Weights of a small GPT-style language model, trained from scratch on English Wikipedia.
Size: width 224, 5.38M parameters.
Architecture: RMSNorm before and after each block, rotary positions, no biases in attention or MLP, embeddings untied during training, normalized queries and keys, local attention windows, value embeddings, an embedding shortcut, learned residual scales, skips across layers, weighted sums over earlier layers, capped logits.
Training: a variant of Adam for these matrices, 130M tokens, 11181 steps.
Each number is 128 + 24 x the weight over its row's rms, rounded and kept within 0 to 255. Layers, rows and columns count from 0. Numbers have three digits each. The size before them is the row's rms in percent of the matrix's.

# q: layer 6 attention query, 128x224, rms 0.106, rows 86-127, columns 128-159
# k: layer 6 attention key, 128x224, rms 0.106, rows 86-127, columns 128-159
# v: layer 6 attention value, 128x224, rms 0.113, rows 64-105, columns 128-159
# o: layer 6 attention output (transposed), 128x224, rms 0.123, rows 64-105, columns 128-159
q86 113:107182104171169140126126105174118135104142113138164103120139126126139158146159105123096138121122
k86 120:108141140178154137147077130142146110108158138143118135114136107129147140124157162132080105116100
q87 123:116150141141163150129120106145141095109130110135158147125154139145127143122144141106093127133110
k87 083:146114092077133107149133119144102129125122100144104135123148101131132112099108146139133162183118
q88 090:156099081129130139147072139113109137108098115120137115136128108115104149114113130136103111166108
k88 076:091139122151126116088160124147158118156155115157125089102076134158110127153139087131132148147140
q89 100:115132160126140119151167125195127131143137154123099159150139126120156172146132133116151097094132
k89 076:173126101130134152140108153127137139093123139107109149124160119165110090120104166158114129136110
q90 088:115138145150094132144132120090124119123093096149146122109102107132114109126125121129143130136129
k90 078:134155123118117117159151135145140133135102124136127126124172128122144153101177120137118138147148
q91 079:129088117127169118141147116103176135106134112117172086141153105121124131146099113097106144092114
k91 066:181134093156097127108134068158133131110142126146083137125113161175183124117135122127150131109140
q92 073:154108098146152151181115105156198152140174131098113134170115097117121163130138125118099172153099
k92 060:078132130102105119110140117151139126131095139151124088094143111113116107165134186146115107106116
q93 084:107161093112166118143094151154084166125132103109178127131125114153125175161124121148097173143127
k93 070:153164118157072129105142158135179166125139157101102095140076145126108092116100136118104065146116
q94 082:160093174153105139172156102153160116107098126177145127121137119096139135127101130107183129099094
k94 068:100140094157122123132178100189136121142113115126126159130147118150142108136116127119090135135165
q95 088:096128123173088116109175119124101073132065151151127106114135129117145116130124148150159150116123
k95 076:116115138115174129149095057076110171130187118136120154190115125150122125119106093140110137196129
q96 082:149139098116121140115153086127091120125116119117087122122138107101141183129138110138085154139123
k96 069:128161106120118143135115170135139140117120121154105078113130127140113092120104143128115102111121
q97 089:130155065106153118174143144141114136123167088109146113135101094133136143117116119099153129152122
k97 075:151177143160108119129098137124173135127106142100088111112123164172133130123157158165081130146146
q98 078:153139152116081116125133113205113159146091147164169102140106117139150128130151116152172123164101
k98 071:109099153143140114148134137087130113104197103109122151141152122127115129141150147108096116108139
q99 087:105102146120142120136100120106129182126141127125126117183131128170094095138146101084172128134085
k99 071:176107086183129128091152128140114096120132125114111151113068166102155154115145116134126164146174
q100 085:106137135112127135125135129115118140128144124107151131137106114146125125147150080122134087091129
k100 066:203118133146135123129116181134139129132103158141115134138146114139093156105187130128133157176140
q101 083:166159113144144136128115132124152126162120142164174093107117156137079115134095133155110118138141
k101 069:042138137101142120159144127093121157147141124140104114169134125143175123120142160066164131126123
q102 079:155137117109124102133131165131106131112116118138185099147131172121135109112094163136163131159139
k102 064:144183151149117143093176067164145122135156128123116148123056125123147124113146099105124115129157
q103 086:116099142148096121167145123110116126125123142133137161068112139099063120096138146116168151147084
k103 070:133122125098151135084120081125145122143104110144102132108173103137150148132150147146128158143127
q104 082:139165155115160139108077162165129168125156132136140125153136160173161117159150116143095077158143
k104 071:104135129115116107120141160132106122117130111104125111117065148084123091147065132112154135144128
q105 088:149146110112125124079114119131141159150140114121163105132142125157130157116134119117157141147110
k105 072:098113111153123123126132099132080122091124162109139099138091112135160117143168124127089098083103
q106 088:130119124120094112165146145091111087108103104159109141131139101118188132129120166130134121125167
k106 076:116138127134134117121109091156133150135151117151198166069134191118105114112073085148099140098125
q107 077:078149161102084129137136115122111112141129141183146086149120144164116107142129132122129133153139
k107 065:166154101142118130126135145134121149123171089093108155098155174119129118125112137129110088095169
q108 085:146136098151116133089139109137158119170112146110087142127149128104172139121109134123105103120154
k108 067:147117134113122159138143123104124115047090148119101096163160083159073168117150120093112116093118
q109 090:097085113150194128063141110090133085140116125076113101139152113082142150126105103116098156080139
k109 073:139141099111097104171123156145177143151146143152104091165068127163107109134149147098155103143143
q110 081:108152120131136147111130116129119114103126141096142143124141117112108166163124112134076142104102
k110 069:162154143141090131148132143121174147171120126129098079135134125164138143106158170132159105132132
q111 087:114102192091102129136163110087080098099118136150126138137116133115098155123122118148168089112112
k111 079:155106111132121118074098158182134116150163121138122156114132139170106133122138149117138161150149
q112 084:135102155138121100083110129056137103110133114119151109098160103095119120111097133141163143143102
k112 072:113119069091095111133149102132147144130127161128111113133087179133134136142148138106099101074119
q113 077:102096151128140114106143099075073112100122133114119172130139141136102102098116123110150148141096
k113 063:139135090093089154119108147178126075137114109138137119083101136129145146092182112129131131123161
q114 090:108151131115143093147128167120076125112120117108112150149175103146135114144116147142102130130149
k114 070:110165142159082125121126110127139122152153141126108115113103157155124130089086132133157116126151
q115 083:119130145112103134150099131098167113080154130141140152091114116132139115132121117149126115109081
k115 071:161095130148097108099124121172120123166099125148137105088168166129089145143161143134117151091093
q116 087:153157140085154125099121157062123116174116112154182063122133190140136148146111118116122082122164
k116 070:108178099149101108162118157163105160110138133108126131148112126159163093107114158100153139121144
q117 081:154113093154124118082130111157123130155127142118137129099152112108117175100138110131126100160143
k117 069:104092188120136150172126133101125119111132111126128126163126054168138104133152091088115095123139
q118 096:103152166130144127136126130170126115168130126127123100109156152152147176125109144127100109089155
k118 078:137136122152105142145142145148135147104096144137140149134105142138136112124125102122130146158135
q119 083:115155155151083110159158122128067104158146127131088127135154113150129141141111148117159080101105
k119 071:127151147132131136116116113100135147136141126138105115150133194154137129120054128161104160195184
q120 089:098095121104168130142091151074142106121124117140112114154097137108150131122105115108121144105106
k120 079:177170064134114117130148154181116121127135126102117090089135166133104100134154165121146119124137
q121 089:098119106110112114125164149153103116153116134162125126142114122144156093103163100112150163122136
k121 073:131130129152164121154099153100110125126147108106160149176130158120124133136158144178090075120135
q122 090:115109134099167157173134140131159147157187144104115140147124147135112149122130125097114173136101
k122 079:149139074120153131112130124146129137105102116108115106086135169102136102143167165122143135108135
q123 076:151089097144165130133151132128162107122097109081138130116082101123150100163132115135121140139149
k123 065:108166138112151108152113166134133123174124155140073140118130126171085164114151166112134147123127
q124 073:140149101151124123115123120082113112137131073145110114092103114115141130142124132132124143153159
k124 060:126176146099159101088137156113122174092141155116092120158146161126133133138085095135114132105123
q125 089:125131079146123104173147147136077119117084113107164130126146071130112150131118162148094154128136
k125 074:125187157156108133116124091128188153134132138174114100122110160187121124105109105136136113173148
q126 085:117099098111117124119112123087121157102148108064172164159088129110108122098137151099132124103120
k126 073:148135138123106150151108155138158099149084164127140140103111084141128182096159114104133184184143
q127 085:170169129138123138140141129120141175163134122151140137125100124152137138152120124095226131133180
k127 072:114167141123092150128151132165094128118087155102091118100141141122165117114119188149094147137124
v64 096:139127144121108073114152145150149123048144150105090162128116165181142115092155139092156116154155
o64 090:170160117148140118139159170144104112141149166147143103117134111129111072118163121127144134121133
v65 079:104112105112131168114119133106124138108123155112109128134126115136105098137133140159112096128120
o65 076:116128111116154120108099106142121113101089132130115138124152143104130100127139145162156123191176
v66 113:065139169138110127123154114147119127116126128112145152137117140140106127127118118105127122107150
o66 118:128141101128151131162188147144104100134134142152153165138120115148105129121128148150130112143151
v67 133:158104141102092087094113119118094155110103083125090146090134142151118095117119130118135140110161
o67 129:143134134115123096110195164162148111142155135137132139156081122141153098127135124119124120102156
v68 141:087141199144114126153112146139142146139108128134101122090145119137157153123193108127094090136159
o68 133:173139150115081133134136153106086108160157129187146166106136117100145152127103096138103115115123
v69 089:168094094090129155126148144115078157068082108113107159162138177168102180112123147061143113140088
o69 092:151123099124156119145081126211125135160074113096098124181139123113151115111139126112130100102123
v70 145:130102123094112108106165170131100111098086091119098164164137168147160167111129122098115106137099
o70 125:139119106120166096126128123173114135168110114105146134133113103140142111095148097120153088080125
v71 111:114112090127140090092108115120148146089091153102116124100173062151108121120137139171113096117119
o71 100:149167086118142114151109144130122140119108115128069103117136157142165097172142128125136189142154
v72 127:153099082085112169117118149140125129151182108169096172092131165128148068131116110102137076185101
o72 113:102141103138125152105163125152139080137137160122124116165118073124129110121146099132072127087153
v73 137:177132120130100118132118163114054193118068103122160167135134181132123123137136138104132119126115
o73 134:143129134119131124122171160166121133144182119146146168131120125116104140116130110119121103133122
v74 104:102112171129114183177129133144142143112140125129093115117081150138122132140161135132155133133157
o74 094:117127150132126135133131127155130129113132113164162100113131156120117103132155118122112083195134
v75 105:146121144129132095115126097135126186105080109132095126112158105138136136139125145136130134120142
o75 093:138133116141117126144123151160121163149136157137124104178115115135179096174124076095087139083097
v76 095:151130110106104181096149140117093135076103155121117157147136165160076148124133142064114137115098
o76 101:157141103132135133163110113208120140153078143128103162137115120120114139132159175132144067153148
v77 095:193135105082144142078121115106119107140092095135173095143173120112134143105088128077140137107083
o77 101:108106138118168136135070103125153164168073070076107094150134121161155133130129118113150122119132
v78 127:114118130110159131138135096156148144098173132116087126127111116135137134070177134117154125143103
o78 129:130157120151151138146061143107105134115084124133132104127119128131140117107131121134061147153141
v79 109:116116135103106091135162134138136107156157062140100165148116137127184148093152100115145127170091
o79 097:107115123139141118121111136096126136153101123114143115128129088124154124075106088131094141060099
v80 121:155104076099109145141124167122119114101139127140129149098113156156128113162114127133120102164128
o80 113:130114126107091087095150104133161127120177140115105139121134147101122103142159134116164134121135
v81 095:106145152141113168140167095129112132138118086151093146127123132148147186109147132058152120132101
o81 095:124111110145137160163094149125098174152081124126150100137143095128155133105129095122101123107083
v82 081:149099105125122167134139174114105125151115121136114146141157136118121134165161120102102113133101
o82 084:123128123116141157114114097167139107158081134118111154153188138088131125125090111143106076122104
v83 118:128093125131103074107106131102140144099072133099109135092157073124108106132154142197127125126158
o83 104:150142138096104074126169145143148125143163123138109136107082156125147093128146154135147135164160
v84 133:111139137170140092112103080101137207164089140103138075110140055107129104126154141170136142084141
o84 117:122125128129127167117112169079116160102124113141127111122145152127134115135110111140106173168134
v85 119:134096093090095184125136147131106129094120135162112160080102160157129100157130129081142093144150
o85 110:119121103142115133098161117173128140161156154134171131123099122122106111133163096144134135178152
v86 084:121122172158114057135133132121123149110119103117128112139136138133129142141090119152133162095170
o86 084:126124162127101105142194147137146128124163135126131134142096135134125117136111128117163111073098
v87 077:155129106106126199113134116120142141114103114128068136137142112136120179124170164062141128131103
o87 099:133114123134138139136052113149132158158074115109122104140150143127157122130133121128107103155119
v88 116:127133157122130121152122080118136163160154085139101142110094143098135113118137123104173161132149
o88 105:072120158148119145113159159119149111132159167144150118158092135128126132118120109113070118103109
v89 073:067127141148122053146133099136163125111148139114096126135121058143133137104151131189137162114171
o89 079:157151143147124114136155151087119172100162131163152088077101106151116108086156113129150167154129
v90 099:130165168112154198148147127150127122160163108131142126157076215119124139132114115087129104130132
o90 094:075131103120169163131103105130149081118081112101178111163134132134115126131143122137118090132136
v91 119:086107163111127121159135116153145124069145110116093157112123085137140127095146126103155151143159
o91 107:132142118165181147150110128117088092127115156173158119108095141144114114104123119122095133144143
v92 120:083113123145134084120122109129157141049104167111107121105159080155117127111133138181122111117142
o92 104:175168100120136101171128152134106143096136140149094107106093132153141110136157121120142171142156
v93 103:156149136149131150139102127136152095112130149107179112136159115127082130142088136088127188098162
o93 099:147136136136148173146140103126146095138116117137114138128138167136099155149114171107149118153140
v94 118:081144201185127110146118137140177101164147140116166114131142114105144138134145087159117137134159
o94 114:148114135131122143120135130058074093118148132159151127083162127115100146104089135154161131138143
v95 148:159140155148122141160119145126119156188143079140122130129108122077132104153116126120138160110149
o95 133:100112188145133150084133113117155097119150132155167126135126146111103141139109101102114092111119
v96 159:136144156110148138130126113136124117158132069147155144133165130084118145109074106079130173128097
o96 149:101108140127158151162107109133133077142120159139103125171103123149138176135103129101106111052120
v97 071:113124115129124061144126119136146108070130127112122146119122134148136132133105125175127131144145
o97 083:143134145128096085132147121111143145129178131131131111101089116150129124138185123101180145115124
v98 133:172127092136129140076149112110130120079118157130149093133127135124124122138102130124135157115152
o98 117:136097123173129134114126115157130167129132135103153106112084138138112135136178151150176131183168
v99 086:163099118117134197150125152146131089124149114119089164129134156157150147109171134076137101170125
o99 090:140142134132149143131101111141132108168086107117135123143173123126129113136101121125083072115125
v100 114:079136201142143139127146107157119129106130165077133116174113137119119145084148128120121158105114
o100 109:139133114117182142155105133119062110094076116159152168111159130134101130091109151154128101169140
v101 108:124110119106140155135157118157162123075137159140123131110107154158147140117130137077154103126152
o101 102:135136112173145160136068110124107140136100120122170095121125089140119124139168095116139135152119
v102 089:136107095142152137124103138109125124104081141120144118147160068131099129137125149189092131115109
o102 085:138109115109135106132076115133124142089119113131090114115134177136151135169127158127169141154138
v103 104:140168105143137129143088140091089150143115141113190101149133112089099124168112118145113187097143
o103 095:131082159076119098091158131120162124112154119139108170129121174091109147127107184128167125148140
v104 125:148149164123126112125140118132099141160102079111115126148118152095138154101146155139127123115123
o104 121:120131143110120121160161149162162150145110098121130140145091140133163117126125134127102094119134
v105 094:090113169111144133115154114123140143118083105103126100169150143100141185108134118095120115104088
o105 112:106111107117198143167061102141103132149062087095122110157166116141164123091104112121120112135123